{
  "d_model": 224,
  "head_dim": 64,
  "rope_base": 10000.0,
  "attn_scale": 0.125,
  "parallel_block": false,
  "lr": 0.00109,
  "lr_head": 0.00962,
  "warmup_steps": 301,
  "decay_fraction": 0.661,
  "seq_len": 768,
  "dataset": "wikipedia_en"
}
Each number is 500 + 40 x the weight over its row's rms, rounded and kept within 0 to 999. Layers, rows and columns count from 0. Numbers have three digits each. The size before them is the row's rms in percent of the matrix's.

# layer 3 MLP down (transposed), 576x224, rms 0.0406, rows 154-235, columns 56-111
107:499569580552473511574448589558461480496381534465476560559520452451557501487429526496459506543467504507560539500504502470476497486468495551484511526466581508599479542453
094:567447529542478550454593435512543545548529449570444509553495482494569486582500525506528481490487470499550449514484551419481493586558449502476550509482504504531458531514
103:499491456496503502444481580465451568545497515509479502576501449491536477449455494514513514508495466528431498439488453485504454462462457571529584505507539514505517509400
101:423442518567532491544475514537602467519491502523526487420528490407430443471498479468482415540453465475561614497443589562525509515470487491524550535493428484479524446460
100:576476506480467481514472404523499448475582518418400533545513509441566525419516555551454429554479560501536475490573534544454522528523426539451520510557523487523520487457
093:501518529459426492438491494469539550490491532524471479493519551499471444574485485398521417500519503490544462493510517553541504508452515423510404529547499574481468515407
096:524522509497558437494545465532530535531555424503483434526482483368481567498497473477569465531537410500508438438515460539509523491556523470441413502505475551523532449482
104:499453508464469507492496551500523431560537508538494470485480517531475512425495503556545479452483507454468496469530597479515556507502507442455418459497488500523488511461
096:618509536463534525500581536478510530537529607523439532471477446475434515485510474479442480470484543513511514472508524437465510462465480540486583491544526500468511481453
107:543525541461496426467504476525503493527522459542516571552525452494479463507500502462535548483503550502556510534474478456494512480493491561479485490437494428530498505438
098:514560442505383466445542394484502585515438472429581565486486535475471498490480503490457479538515476551497522480503478477459553494507502487527485498515477498479450515503
102:560487611519515529481556469559487475500444506467508456540507549483496421524561486540491543499478553564457449486503557502539492474466476507516541529529444404529485563539
102:533581523503505536485570475491491456481491462503338458449525468429460545514530509540474448529518534493525571596515490488493487521440518406521528465545440453597493457522
105:553471549516509556543472465484483493466524534507336487486511577469528468515469558424564532500427445417442602437500502497463466502465501496500548540466434439446531532503
100:501478434532502554525475557507462506566489527476503460434473457539437504541506472431587475507531449519416550572448485477535480473440552438488539564541547505508515511527
098:551475443539521486493552487500448532512493473477476400541546489530540485469514459439575511490491471511474512508545474515507466502559519494561471527494504459544573424528
098:464533434480496511470489476444447488481452429455531480502550586488550511480424506443461449546544541545533549427428501508504506528521509499470475537502539507515547486525
103:539563460581582564523560510489527502498547496461515488511482507480451574483462561494534505564483514473541547502480524569499501472545434389450524494486479560492536484532
101:493484470558498578504440573507493492556484471528563467433474506574425499461471528486506494456470506470468564534512516432463491565461538477446480557529488486545536517540
102:429442451449520527477456482451384522495516525554421466438517549500411503487521414469490530557428477539539546490502519478501495510491491515575494464448529454548558572479
097:481518557473578508488473446556526469514602500495548468461592509457480507550486568512536506499508520513515473553522555420571547541478494530458550528476528488433535469549
096:561488589447506493529465425520564509448428547528379538514522473524536471475539492525504522482518440479479541469463431487482560557395468463491477557560494514493509516484
096:517496535463489520495489513470480510547448476472514467514498472453536545494458481527532417536491488475536441509523529412534518552486587406484509526511558543507447520504
099:460467536425471512527528525518503519502509475514409604565511500508485503494469523459493512545487480572485486513490496487562457511538416411556464451496502489454523546512
099:501497463487481549428523531516526480452468471455555499520484497476454478452484481508547538586493507517458512489566513445519491524604515506577477480484533533516494494491
101:443481472612561481515567512502512463566475491520478522560475497519485495510469497466461514469475502510467564439406504440507514516574521537496463500458473496561454504502
100:482476552538462464539477439481503488552422487547501428475568452438519516519437449510551528513529480483514559483535475427491563503447559474498468513511517466454474460505
101:504484467547504492437512541494566525444450472512560518479460454512471585459528462486525526509523480496499523454529476523479559498464544496466481522537501463536470482500
105:451517452481446499452463482494477509489540567473553501502472554521482517452517579556557456536504477524543483472499479485537463448460466506534464451449447554498457471440
101:533479439542523521516478494579522539524577526507634538395507469510438495465525537538531460525483538497494490589525540447526498433503544560453520495566497522430481506544
108:450449466476485447481476489420499448471482496532584511488561491470535514520461479431587456513561508451466523466547528474513515468481590463576496370475406528488491495489
096:510527517517403460509421454516488447450531523466509480519512508442497500481475489479526554463520432518477424513504529537464495544555459467512506553511490578511505508470
098:461477473525500542533442451462442509495484590422550414577532466449505559472556473523461499512511527547466567422484483562496538448522512482502452527535528477466430456457
098:462539501487541507506534488504522451534538515509572505523443520480499515545513533477567504519496573456434485470491446467477487532481453507481542513579525473483510475442
102:548465503520521614436574513511497468563429592471561484490489460548473479528522507465469468475609483464475500511490444460507495569469487524529501550424470423528480550500
102:475505537576466504472470460498537521525472503542353486567491503421501573459465493497591540503475491482503463503521487493508518533535480482534485456527497421462484546525
103:461497431492514544470550490451558576513476536557536522450517451503472539510589530449462403565546456494594548456563568492508539486537468525560544500536487463577537448489
095:490476506472482521521506537559516563549494503509479457523488524538508495458544516478514532471537526495482551504498495538559483538543478460504450545372468534513452498504
102:543499491484480470528454537559464446500516491511596477510532475503491536481541542535548575443527443513488512466486527455495510553527471505516487485527434535502423513521
099:542512538521499486477574501463507443388504505477537437466479543509599482446523473474538515483493544518497471551576531487405444476473502514522517436543598424555529557541
104:583487430590522449513570529548584515620555585487560536461499503519547555469454459522433457445520563498493461539497506534518479528457473546485462485508573489526451565485
100:504493499493475480490523469527532498541486522504448525510485559475417473491514501520494530498555494395446474481541519506548477493488482471427487504599527588481519491539
100:583403383504519500421493521474425461516483506463523497522512464516429473508478536500476502490497479440522493527470520453524516525489539538510485500481439532422544447577
103:511491561451585488530566485428491488443443485531513498530527604452532515501447457466539439493551450498458458460486526461489510517511489474473486548506500483528597491489
099:480494543537502456481456462522512464498531487513594516559537547530458468423490486587585446419440563545454467428504502476567492439452461542474577417469556483445516463510
098:515462527461499497513484530453529525476525442482536551480454487523511522561480486464531527489560452505508560481498441504506552485503484470480502441534514468620468472497
096:509449516512490508554534420459509467475538466480498474491488524449488519511414503589483461579481444409576547490525471458475502511458458510511561501593507496474517523479
097:501461437500537452493556488466525439506489506529574469569397495463524461575468445537581482554527540497527477466521527514518379453465408490551488532416482530486530492537
096:529474585434483559480441491518473554576517520615449491483436524469515515498522442447474568501450512525518533514525507497498463520486471414563412462469515524447430522511
102:532508457395583510540544481546481503479453447503470505479439450484493464508565499432503543538440489507508515573486527498557553469492492534454546494489534486485502433423
104:499549476470572543416499589458499508580508543474500561514418448507463537592500501512469542533482561465441471508497499435469508506547487485523550491487433479514441439529
101:517490567476563588490520511481520496461431479464463457466438552503503500468531492518488490510430543511580521481470473505464444493510519464549490510559526450496414477500
103:494481424518541500472579525496531512483462471495555450425488466525557536489514457439478492514514556516464599545472466550475464516498546510451530518427482485506502475555
096:480432536466428465451551517484440496408454505412481478608527484487594476497495459523518478509545536452496544555540512491506552482514495497529534475388490476502524484526
094:495472398549467520567460470523519494443494500451485565548543507499463548494485536386542508503491500447479449489537555475574479488527465457463446517478415490579507487501
097:570501514482492563470432519505524516422499495447533427510489525523471525575521542508506493431548545506390441527489531459446460461446508509429512526448531496498412561485
109:613418508509506475540476484485573564519490530466314478479404534569541454450545538478512506515543567518507490509510477476439483531524465476461519457457530481490528534472
105:544523551482488453441408546520509511498548551496491515505470485494474498449420467461464454520514525465549476432417549573521492484479470508423544427482484519552501500468
098:555531487524484524572542493431476455460489507465493520487421504489479499527541385509505529589587456584525559500450514424511509513533469472522507519541494451517469525473
098:533522522505479466489582535493429584492474510545581578472475508498499519525505551449506467474466523531478552517479481545514490456454454516468405483457540507447439497515
100:561520499515500513496583486533520493478564531534457532465450457484485573496486564450487538490546434495535504472516495490515494487563482532494477508545527533468466546474
101:479489633488520514487495555569463506477458540492528421501517532523507519477520522503489476475578483560481572491496456534480508523519514487537494489458487550484555488543
102:531519509533500471510519475445448474494495448458502560497541500440526503565445482485444508490505485432539530457504516481406518532553522496455522541505496455538535566468
105:549485525445464502514500540515539475521475541512576462526531437461401472510513481451571540522487542492522533520492506456468544521505547526475541487459491476528439436425
103:526555471536528525501532454456451532505531457589597505565457545511498497500446551498489525528511472555498539514549547506497465507520473469539502496540528532570497477477
100:465509411511523540434457455464498410424533477542541515454572514567508533530471481501514461480472550493579571541431486512472458550540492412473551476559538515496478507498
098:474459487507494505576533432472567508505463527514541508510518472542453428496553494515567515488566538523526429595446462477528545497500558457524552533514489425503415498462
092:472589438453438531484598444555535520463544478524437516421466489509434508415514508507493476466444463482477500581518497472503534533505566508510417441446504474428466496432
091:523525587484373539526454466577590587506455551527384540564492565545464484548524500480518501518464491425535477542507460467501486496565548546516523485487505443533457523492
098:386537547522551517508428499521548438506517510490425507424503495485524435464567417516471586502442461462568498544451567549480549459442573494529540465483506520535523608592
097:478601543484479469462473462499513478540559505482394551482492450447469483447490455441450494559542447499523519483550431514483457545436409439502528536501493511556533447474
096:458492501526541464460465460540427427477429434510595468579556490496457506442440531437451532476488460515482495441556511416502459545485460489478556461425529534487504532543
105:532477470486558529507446539494517498547513466512518438551408520515504404488499482474470418479469549572550515497503530492519487591451591489525479484481453529494483497485
100:505486487511455515596468527547493459545493472479540496502506542522484508521492534501561528436456524483442531517512481458531444522454495588516485567510621479460533444527
101:499493551580448456442523482506512518477500498546587522526602491527486546472524546476524584474581470531502443518516530494540518521472534455519484495512519562570524483470
104:474483564532488472533501517423461542467419562476489549563539462424510490460429491428501533575525423461454530485534487467531483558501505475470494478563551502524504469537
101:624478413613497462516512472515490508517484532510540580415497458545532557496517531468451488522518475448474544483550483429538465513439547514552546486492469421486556500503
102:454544433562562546529420514461472500522435552485521533437466521555569525464499575524408454465553464511526528511534437443508454479546518456515543572508477487501491486496
096:527481534433541509521521413486493507481524518440485499485473499466446534521405530446535494506494436519509562493536461461506515436522506405512491507493514478519459495546
099:495511536478434466528483514517550541480514531503622476510487505507518546508547508505523487496476542524519556581449494362447487518481544549523588545484537478455485488439
098:534532500502481418501570448474484534526526545494536476519453471489485507534534514565483530566440481482454504501554612518541454549440497462527447571503496473448471468510
098:515524424485570457492529474524568457472476500475483597492493541414444442503510506447490489581491502503529572448534484451545473462494488416429485452490543536441515496479
# layer 3 MLP gate, 576x224, rms 0.0444, rows 155-235, columns 56-111
093:506457540465512573507465512531470586495490532542450530470469504532568477559512562549491424495486513592460429566535515491553474522440472545539492500443481550463472504537
101:558493480551486485485492580529497470531529541492521539510515458490474449541500509558514542460486488463514532440459491511445494463526527532548531515542444457389503548538
098:529485537468476534552455552514552543519564476512459492525509462450473521439496484515458444412453453568555479498524510530547535542501480518477516570557489512539508434437
104:554558489486550484473460530506489506568508470464544559505515499533491431416439541499562517514536470522478501499505464464511489534531486470511534519420495498516459517491
091:462451486502463494505453420486538484511477513512470497550517572503540427434538502475430478497525462504578489496516494441539489493505556539454486595445528437541552487488
100:407491589442512566527511493462519446490486447517451524526471510556476418473506471576510524520428475479535510441466541522480484500446480452455461502472486480541431441514
103:571481550507540535540504428535510492493460525442516548513424492483502414547489467497493482499533522495472488501504470526473433509451446547514511464576506500440535532477
090:565466546493494514536570527538550443518477547521473495516557555520531514500524503467477463501543504564500480536493549502565438485433521469520464499548568490457494492538
105:489496473459486498450418556459533513528528497507456500470528503431559504484519448541532497519455426499520542516576514520492508530490533469438468572525467415531520476533
095:449520525487484535527432555504495453455477528515459574457521588502513442479533501537518525467472504512427563510540499466560451508514469513601552507390494481506534525514
103:479484482472488490478489522445537532575503507488471524519515502501509512501504514544497471477506438516554555528495442533499485508579565526484559462556535567543478493483
100:510538513457557470524521474560494422478548530573500526521536492507506516529453515453550490477492506493480505521521469508562465466540564514535520479489640514539454526453
111:542503510414492397512431529456560521446456553494481601471535453516524454497436563498470542493535510458473552411437595468474450506542537425466539507464460548443477528471
102:512532525474455472501505515504547523554453510450463520558525488509515562483480511541572519549515549521481501523552537507487480388462457534503456476473448443499579498558
094:460520520482499560492482552501533542516462494455456534500469456458564544504523444520496469538593517508410530518522471459523528574488466513459507552518440441502473536528
097:523553491520481496516510514464541578476499500509527553469512515575453428535489498481560534424570490484451521484482460505456396561457497435536489473517492475499547502442
104:402522490516508461519494407548496503484514455482449515533511509509477502520511479504531496460492505490483536449525488534544452517500468447490547531457593519578497553484
107:526519546508522482523475505529549456505522460567464581536533480512514507494506468482552516525467510460490514463467484534549497483577456517531471481537582549484480476547
100:397482459516509444554474529475520382494506499504502487490531532489445485508480484504493467487437523497476539429499517456487577490551516478524490515479522481504525466513
100:505452518481482516493506562509537543560464499504478490455440448506493526490523469504545479500507515505496563490449480534499528481545465435521466478453487564524482477482
094:498470543480562574515469563480572541527447530519466509516555423484490498489485499550482561486530452516480495564540537520501515560444492479497557486561555452481452477499
096:531457510521494502453484555531553552451404448534436477539519470495447429505478508505525465475535551548531467439468477479563479438502464535490505516572505479472514478505
101:532487549521498494523536497508477499509449501491465440521486523507464578461527460526492464501471456524578579487486550501534457458544444517457423483512443442506475453511
096:457520502446414503463473524509476547463479460524457481504515548465516488511549484479486464528461439498514451508496545426510538473487500472554525462488481466488461435506
100:492571481528503474580549526481507529472563528534435509554380500506507424527480582456467457528462455492512501524475489457510467500498574470533505501500550502410497508479
094:571468481484528505507494469528445550531450498425434568475458487459487505452563432517494490468469433522500537481577479594477497538537513549449569524454471491478442554574
094:502410456489490545511509458515462491445499546544468550470468481551513515516605536495515434485530473574480552531464471525453500509462558595464519430397471492564514512559
105:563551449566531593490472543541477497488517476528486531495423454494549486498512559429547493478489561571533442512485560465568471542452494498504504499423457515448454466548
098:544495503522529434521500499518584504552450478536472476452458488458489535461553520493448538577518421552490462491588531499524467549483486467488520507508537443439501568573
109:529499521511480421492468579453554444496479508508467569521469410469573461539484465514542478536511505407530504474458488543508499424526518513520445532537497465526455469531
099:463491518543500440471480511484524531501487429503443522445512474477556526442475485435498548480546530484520456548490442541468514459496500595551478397485439482540555494431
105:473510449569485484493464534519467435499522467480479515485489504456513469451463511516512521399520473516503491452458445424532429528553544593548527515489442490503466503558
099:516470490491507525531472532513534464461532449453577610518506477495438511453510457516533536548501542512515516539471518513450441542500476503559446506506469463462516417510
096:500471449503490435558421509460499502449517519463446467507568489424457524459465480487490450507518519478470538521507558544470460520610520526452530457460486558527514549547
100:490491507519561477495492525417547566519537486537510503478510488472514545499516481457491410484501460473492521482490546426501516412434503424432410482487483507486442504512
104:590501574565483549535461575533511469478538542531464533458500505524552506503530548543462524520438482521543507481512543480454494565541460514464496544487547536488511496533
095:500495426583519442512534538533580536467457437458469450475499498498541525430477474471464467524586437543521502491506508560527437549520522489549519485554466494487581533448
098:491464484540509527547405510468496534505499500549478535454485441461487525512437476455525460588544487503552488491465532530527482482493460452540463490496465441536504528536
100:484569479486505490553543467471519496538516508486456517520513519443511468530484431472515425525512485531487480552549491544566434492523544508453560463377540540522487472541
102:532479540515491464576515534438476566490514414473505493430464524490441524505461359541519445474523547510606469478549478495508461564435463502460557517504453537486529510503
101:494524509440536546490467482520496457493462507477454524445490473536569557474547536443516451468486479558445504485497550476485450496403476510441517550455532491471556481513
103:475454515539499437483535485477436515521518457499467461551467500531547487515482513431533485498436484452501532575545548525468527540583464526465494530520537515458494576482
104:438570502505494475473505547421412476516541439504489501487458489522439435569529481488478481448520501531511470463505484486495497430550395466482495448512478601423526485476
101:483437538531526491530494577494544502484491470511520447490506494554578486499528470497561434590490521549547439484459509511421428475560515513460537484544533530442500483403
098:574454471533565640556504463484550533503492467522471501541418493494467467509521571437494426531458451514432498524606538556449461420493493535481544544506522513440509491498
096:510536563489528528548500475575513517502508490528481488480531533517514479477545472498537467491455531569519477508530464616525469475587531505554415525466532532471507465451
099:489505516537473536515500485577581480557423530487467491431520529459505554528510485487476496551499550521542499502557508513499477546544496534472495498492490461465473538439
103:504589459476457577559488535593529558491523524433484509489498479454452547471479520518546487543478617477518486561497474474523458495420471449502525463525469564504454496492
102:473567499524481467463556571529504417503590421494450548468498469514483500483424487470502559484439508479522482413522478493556451506465522459560496536467548492519472465574
104:549475474420505537537453552540504564565482546433488491442543500409534504445479529438490452519499530516517534547516447483492451533489460508559502556454456505493457470552
098:575508443455543477494509479500493466468461544518472439526462540504418464450437516489456516505434560492526462480561521442505525531540519511493497539528500482474556458473
100:481539513513466505503507497511580499536469469499518498477516473444535511576557419462480511525461501494593515537479448507531496441535454470459457568500472530467513487403
096:531547509562545450471510476499544491523385458451468556511495565460473480444565420488475480544494520588527538520543554537594549472475555520536514514420473429448448527465
097:396465483428539517489461453518514454539520514452477518465483484507545554535473455574490519488580559577567516508475511511509508483489562459485472617465484535521491490455
104:497521533493464435547543439453532544505541507496430555396527520508552461489519581482523456509545553508477425502588507480518455527485550472543469520486495435430539556482
106:493480508515554465599511461515559549548454458467458441493406533472552551451507473526455445597504511551526544499489489509507473452519512514527553572421526496482508593516
095:480436524494522433505453489531498507437503539486431463479521468584486561475540429557455481524546485540461477469582490512499496518483553516444406525463495493523485538545
099:502467582535405417492484513480466463511480471559496499479495593501519529513422494463633569512483551508427496526509468519488472475460477486525484444537536483535557545533
098:447486502511528531545408559402470481569487486550464496526441390533533533538486458475458500494494539504505503548528513500470463484519460506473528424504513511482521474478
106:490464523504502502576459521490462543492486484522481467528447522533467428561503515518530457529479439582510498501458503488575495508460539475544421522496510524519501452459
097:552469448574463428520443546542448458518508476517500453461454530485499540502452473526537504536535576519497605430546590556451484507516477490480528508450538469471516491528
107:431515514586510499550522526521507571559464438437497483499550519469514573482537468564530437535498472590524490500467507511521447503562474537519562472474505532551498586511
101:538509480490518509500519467571577501478487429497458585501466553539487540451490454530547437504452495509446518468516489514552458595589531477530550501511466474487512484513
095:523629533478446483502559481496560494461529469470498529512501517459420469509512513526546510434525451537529453520485531528463405504468480495481462566522579434473449465392
093:475460500538481487438402546481519513484477552484498393484491536526457446526561525519463520477459526538517567501546541550464505477516514470511516469455514516526549517440
095:495542508533441571558444481463469476530470515493470457527513422464553467453503539516525559452511459493492534479546462459525521493476458499445478470454454575524501455514
094:490583534465431454486496517500491518504475477473463471514532524438505490529456521538448523536575540494566480525549454499509361495478523527525460529452530437488553533430
096:522483503506574469511465534560430511549572546462528512442521558395452510535452489450544493473547437545564496459500542486518532494446508424478574583486441546482550575523
101:504476508565524446528455507508516472532501514605498483458523520468510528453477483573525524522495420507532466449517567535474518614520488560453588525492412509418518497405
101:537437505455556447501512601498499536477504462492510520479460474482486522474458457450576497520522505472486474471508465488470471565512513490454480495495507496520489534465
096:477474429530452457500496510528509482435513499573482537519527525533518518481552485457436553610400492461481516448529529441503453507493574471546534513484514549517491531571
107:472483516525487468541480485525478522544525419523465477492557572526465535523458468472507484514495511507447593487516543474505503498488399504500521483453501524460491578555
098:599488478490543484479501465532477443547420471496515482514553553557526461502473397552541453559503513565532495528506495552482535433532483537467470465504475551476473466535
106:590517495456523495488487503509546476456519567505423475447459480512498473508505451563468455560425537509468557523500435493477457554459457541487499534436401509454472513482
107:605485521495533513529446446552472498530551508488467599511472497491580491441520411554470429461434455547482601442522484556560511501460546482509458528439479519473478529486
104:480556529551508478533458551570543511615445463474523489503485498466523426479550448507506443579493531487469522465551448484493453507494479463451632520493522614516449446430
101:554620473546468541450493575478497486516512486491527489467480492443569451604439506477447474455495461481524470489475505457508486478512492437463502535492455446472516526483
099:506527468540501504626549536542482497462565479541451454443493507485520477521478512571490479513514527432462528470454544497480458482514570491472471507454513537413493481495
098:526498525467531459493528538563501489438578500585449529453442536469593582578560476517529537473503509509529472467470512493479460510484516514495528543473509541507492487616
096:513526447426542541491456515467487505462464464512539546473557529496517547492552465500518476517539523502476553509454481505615525510502501465422575515503496474502539524463
099:463498564503549509448545465537417488540522545480490430436540529412542439536492414526534512498417475530494535496512500514476401498547507507514497423417484512516525476537
# layer 3 MLP up, 576x224, rms 0.0407, rows 155-235, columns 56-111
095:448548491472487419453479518527491499543501505566514472499580541466574497503434423472470448577605437532509492401462510606472459499519613482553533530504536474524531518502
102:506519464555546547554538537533470538481585464484560523543543490521407439542539444528532499511498553469493550468442478497522492588515518463564464476525481583492562483525
099:463473483434486444510521537541456507498488433502488543520529437522461546497507506540464505516528544543524515551512530570546463418510582530482489477547479433487450491500
099:591541487495486456490538497501482496545554449470439451503521553479464484472402523481512513516485505462516444466494580542530470540570452532484477498495499514503496590544
091:510480552453502498496412474522462453543472464502506501575453543516531474455454462473541427558522495457502474558542438485427487550521469545470478531504541453476482454472
096:414476472519467474451559509541493501511476477472515502488492486500505508486567465571462465506533543544545561467505478474468459544521491459542463466506532539550558489476
103:490466507503534478434501502461483475590517488497550518600483463456581515538395512525514484549471472484521501556477519477546529489508493516529400474461468459524508461568
092:454487471485479544518462483469467527572457542475488469431432444433522531553494461481460452528510508554461483500480497466542505446489481487520511456465482442448475502440
104:432482556562460504443501514459538439470524504522471510494504518461637588547545391470562568578514561498523480527540472540534485464543499519469506516517516439509470525453
096:529483508506470467464433517519473473484523490529505524524449450488520511476503604480504458473448503537504434494537496501575480484411487485500494538531494509483425532553
100:538602534514499469469535478485519495619527492516594550514515507559507428424493444469513476513492514525506473470551558502510530444514555502550524535447527473484550540520
097:528515420526449507499520490524422442545488511397481529481544530511494430498481558570481496450521483483440493575527538521511436459505530581511589436461522493574559471563
105:484512494541489504501454505421528547553507518515522550485452528453531563470493412579477471479502473534524515491576506426516549498547483533519494469523550484527499525507
098:446500565499528474487553464468478441468516547569470557460516587466594513478463452534502438539451464489503492451520493547505476583568514521525495523471436449497501536585
098:507496565468570608542464484498512463504489543537542493489472488499501446406560483473478504499451542461511552451500546598439514483496524558476538519475543514480482478512
100:493505487434485526542542538481478506468537531506455557510457477530417458543583567522502433486480437515476432529478583538478556467487422484559447513562433450499458441489
103:455479415462556527489563477449484504453481483530507447533515510529514574526561527500447509533513494526531511524536561561517455471506455500402491524447507554500590488525
102:419468541485441523500462439460524527412522520449525446470502487508489510516453488550522574517434492542532503452530531510498484490556465462460543466475504531459522438499
105:479539503524434495479527481488506509509452560529456472458464409551518487560467539498528437532499414442524459464531459490533549546483528594463492481561578534631532484474
099:492533448502552549567490545472521489546477462452540430527492521466442547534571475506520499467472472477495473542469490443504535530542436446498514502531480510470509502529
097:474515515500461464506540480465471502522490501509501583445459499527514512461476543474471418402556578530506487476490515486498445540471453513515468503444480500474545479530
096:545516433549551412488504461550520481502504494509460445544513456552482491450506545485465582544461547550465542546479576453458459506514517472536469459517494515584456504468
101:505478516522523559485475486598483520464495503548520482539514468509451542512459517466465449497530524502496453487518448515471514509522541450535540528514525594503521524516
100:436503469457535557511481502525528546466499490520461476526446488509506544465544482426438456523553525493399472548476534508481494589449518514564549523487594580500538459540
099:539557509444540521479467509563492536516475520455482409547509488514495463537475560439510503501510474546542507427462467465466511546475471500478520524497529457478566479507
101:500533553588533462489427471494514423578518531497502480525454526469521513513476501561492599516508468532509484472479523517597558566530534560554517434452543570444501471501
098:466496492490503472480564499522421521468469505499517472535431434439507509540523535527458501503489554507527505441487496470524527571481443488531518520502555445482489490477
105:418476447435441477447451540564562467498502495525487517529525457485475542492556520523543509447510553506474526474488515509494474508515427547452547555531533476502500524547
098:471485518482591502504483472452487536518559528486493475576456569553568527522477453507495482542508508428571437510509505491486502544545500470534417529466420478452494551551
109:475558561532549468438553549483490513393492474480484534435575533533529401537564407554515497524560531494511512515450486517501543446545525525540574520478493550452591465511
097:420557519491528491470482433534522537481562460580456490498482451533534509497490451446482447469547556436502398505542478502490488503484507532511450435552510470450569529550
100:553497517487542499600486508449531521454523509492474524514516549480501447516525503503502543499431484450501443540497512499543459490586532560425562497589444509468456489529
099:496523489505556546510483509415419498553501467531536496481492472529449481520442522480473512527495511506537434459484452438440486470588481499514569525495558509538590485526
102:474522459494467549541546523468438452498573484446524527494575506468501494535601452501518461507506416405449471491517417581564444486491448558509502413435520543524455526494
099:435509436550453471459526459532445440468530514517501532449536514479506451513531517498498522450505546487511460435548400529486460607492458452472470454587463493508492510457
101:525413465465555418572498498562546500596516423506529566532511533501495534478511535516479568523454531481437549496516486522537472484478528481466510471492524539443474535477
093:511494551491515490491464459504455490462504492371545543533464526495475484450491550474518496543519521545507535460496495534554460465470490521493539482415451590528434513441
103:487507492553469494470447543471515530593454467479518505506495592433431459442508497545529473433547502564530520495520526552509481489576537477455514515568481471459477512461
098:539473559479465492532526463498476541525543548454542517504521494518568455502561540543533482459554478498552566525527411515473490535499543494491482511494552487542463570477
105:490544551486528546480526421427524562506490509540463487523485502526464447477488492525479499462507449475496531564505521455468495554470552425482492564473406558478528557485
100:515492446503449506550477507422533482519505499488458510523506575474419431505490521526524406420458530400441468560459469562541511506473409487521459493452537587541489473463
099:466445523460458518522472598484430425435565532423464506489512462489519498486478543516482528426487484445509494518480441484496549469493469505512421496503505495478425561506
104:479492498515558474450552475456475514500474494524490544473527453526514432547567442538451454439502434550515547569483479460502514469529477451462573477440504491466506464448
102:472410480464563542529519474515474508526498497407495530520457433516498522469481521456505490448539499592458427557449546499498452500483525494483579462450533518538518468441
101:475529477510471489600548548509577538485467501473504537481484580541546582492526470520481492548538534509377551487510469527526593495434576526579493470572516493519490448452
092:441537470520491458529564538529433488512521497544485455511493452484488482493474541556504527510508549442595521438467509483479416494596561405558486489567554454529450464520
095:465491464484521531509504478517458439462498556491443539541507483531477519486581440500478514528564554564485531467508457561481512526510486485582558533383539484588576521494
097:475409531557499431473511513502555488547522474563467449535521550519541445535547458480476540508442511522492533447540461474578511452521461523512456514528552461541550496510
105:524487478537503551494494509493479523433537446468520481568417534476502491449593467550470464473510565495537486499449482532462509569552537456517525512564505447495526505511
104:425527466564471461508517521547466530448527465522556505490525513498541466452546453584442538463547494416485501518537492517546553529492594444531464414480518586511522544535
097:521531548530496493515491545495513536487603540580446462491471482537490461416532579441472488510482451499465426478512568498527535518541447455516542537435502480510504435388
104:537465406493456598484509527545505511422533489556482479446535498516510553564527454511454472541509554537508540476548517557509427442413473526526559549425499511491583515495
096:482489583568516486439509454523450493523510494457494536500502497490465520461597560442508551556554496575451489498461520485491463454481490556529475458507506498502447536547
092:475529527566449468524440424465493483466486515488455503575454499473518510493510468465519438520492455494599474509511442524480452496463504443465511502504443538528508564517
097:539522540515464539545547582523543507463466524545499521536475509455476495459492517543528534554460461462502467485534544492504529449467511439528514529504488494490543519513
110:528460547478449521452376486575542510510526511505432499458491623530517528437579581485531467490531502524509484557490494537519595515501478447561520470507443506495538555451
102:430532477496547462472517505496510476476513487545499564420495488559466483459459534480451425487444506476494501555486529485424492540520503461481459488508504507498513534437
095:528550485473516477477529495548424531487488503515486421509548438546502493575483548473529427463469557526507526523441481479464543551464443445544486564465475535491464451471
099:491448524549540512499507519474469551598507556525493583555453448531450500438476438501552506498506484495570511621604569498496511514582488504489491498544478523468553530459
101:519537400528518539472571515451551453569458500427470581552507477546512478548478548518495553509500445470488498554417426566447441488480562479533487430523521455470463511435
101:446457510522571480482596517510461544419549461411530573497532483502527471479499541477495465546487450456490527444516493535487462569480523501512564507549487501541491470463
104:504563506528406542593510511500547481493495468552513421438575492506549534464483571544552501434460527482490506447481557605618533504439461568437452462495578539469484476534
107:562534432468527496544484442502530554501534482408488490479489469562479510523484491532555529425510521501588495538502433573539509536472399456479503504536448482519421508500
102:547481537464556483472540552519548549530509550500457501516495484506572435569546519496518428531498497516504516556474567501527504541452454481513462484493475531405562503497
097:521564507522500451528491493514489565461496511484477495472482533535495481507457529513534467504559462468450528454437553463579559529470470510516504480457437533421465484537
099:448458529543549521537523578508442459485519470467531475479485462494534518503512449487526414550517433500416529512536603494534441524529464517475465478547497534469575491542
089:559481578499467488563481549491444495466536458518459484465545490479505509513575488515568580581419591472501552516472507509519563502518442509499572451480443488510463570502
089:470512536487551507416482522456562459456529462461522499466467476455527441495525531515502509461471490489491485498476574493469498478542511531534588448473422453466473403541
097:479491544511477409484481516467549431528497516538524499482499495541524544458469462520481501481501505581485515501534575506447590456566511502453413564488471532496523570530
097:481517473489514505459534566494509513479564543603536437475479472515528461529502533526471546531495480494570522445551601477610586544530519554407513440482506518518536525499
096:543496486528543536503578576437516532474476485543505568509521456543541505542512454462471464526465479503565502465414548466517525514493578457370571532446469507528553594476
106:511455502529500527488528553560541445502531541545530524486557600432476459483489524462481510573545499489417493446455515576493512438452556541443523475522506483574522488485
103:561484504492478524535533534499520448545492550490528511475498419473474475454548484510538582542449460528535511536460500408479463434501524563522444460486561476555470389448
106:509474511545565457480566574471475468541523527457554495490502541423540511515545513459538523547482574510527508559453525450458472547558502408539526509455480516468470514487
103:584467515575529456480484532481497522506475529462463548452515525489503495481546554466468526497549513469482490561518534515537510483437493466482467451458575469477495515512
104:450434511545493469492503503459504444540508450497491485539514461493490445516372509480464508477485487433465466539482519475443554459430492484498488525420472560490577526516
105:477507519499510526471508420513408534492502454525541421456461492498442535548509430490534543540539459508479458487565487476515499490462504476425455435447430549440402540429
091:498493509559458435470514463565493513447459480417498542457520559476476498516548511471437545510472461560541533482576494531519515551585472435536494548586460509510504506494
100:526473495485514496449475583545490565438484517542474528529414451425572554519530492504532545453516459447547525564505512507586492571482488501509453575518488478456514441491
100:508464475561447465480447570488570470495512510461512495536503512509534542440497490452414533448488534495513528400447457515477515556494544484511530458568497494448465478490
092:541498502511461454505512484423453506484510484495499487440547537594493468486520530447467510391571519526406549478463518478409501509476518411573487525476504516503532446497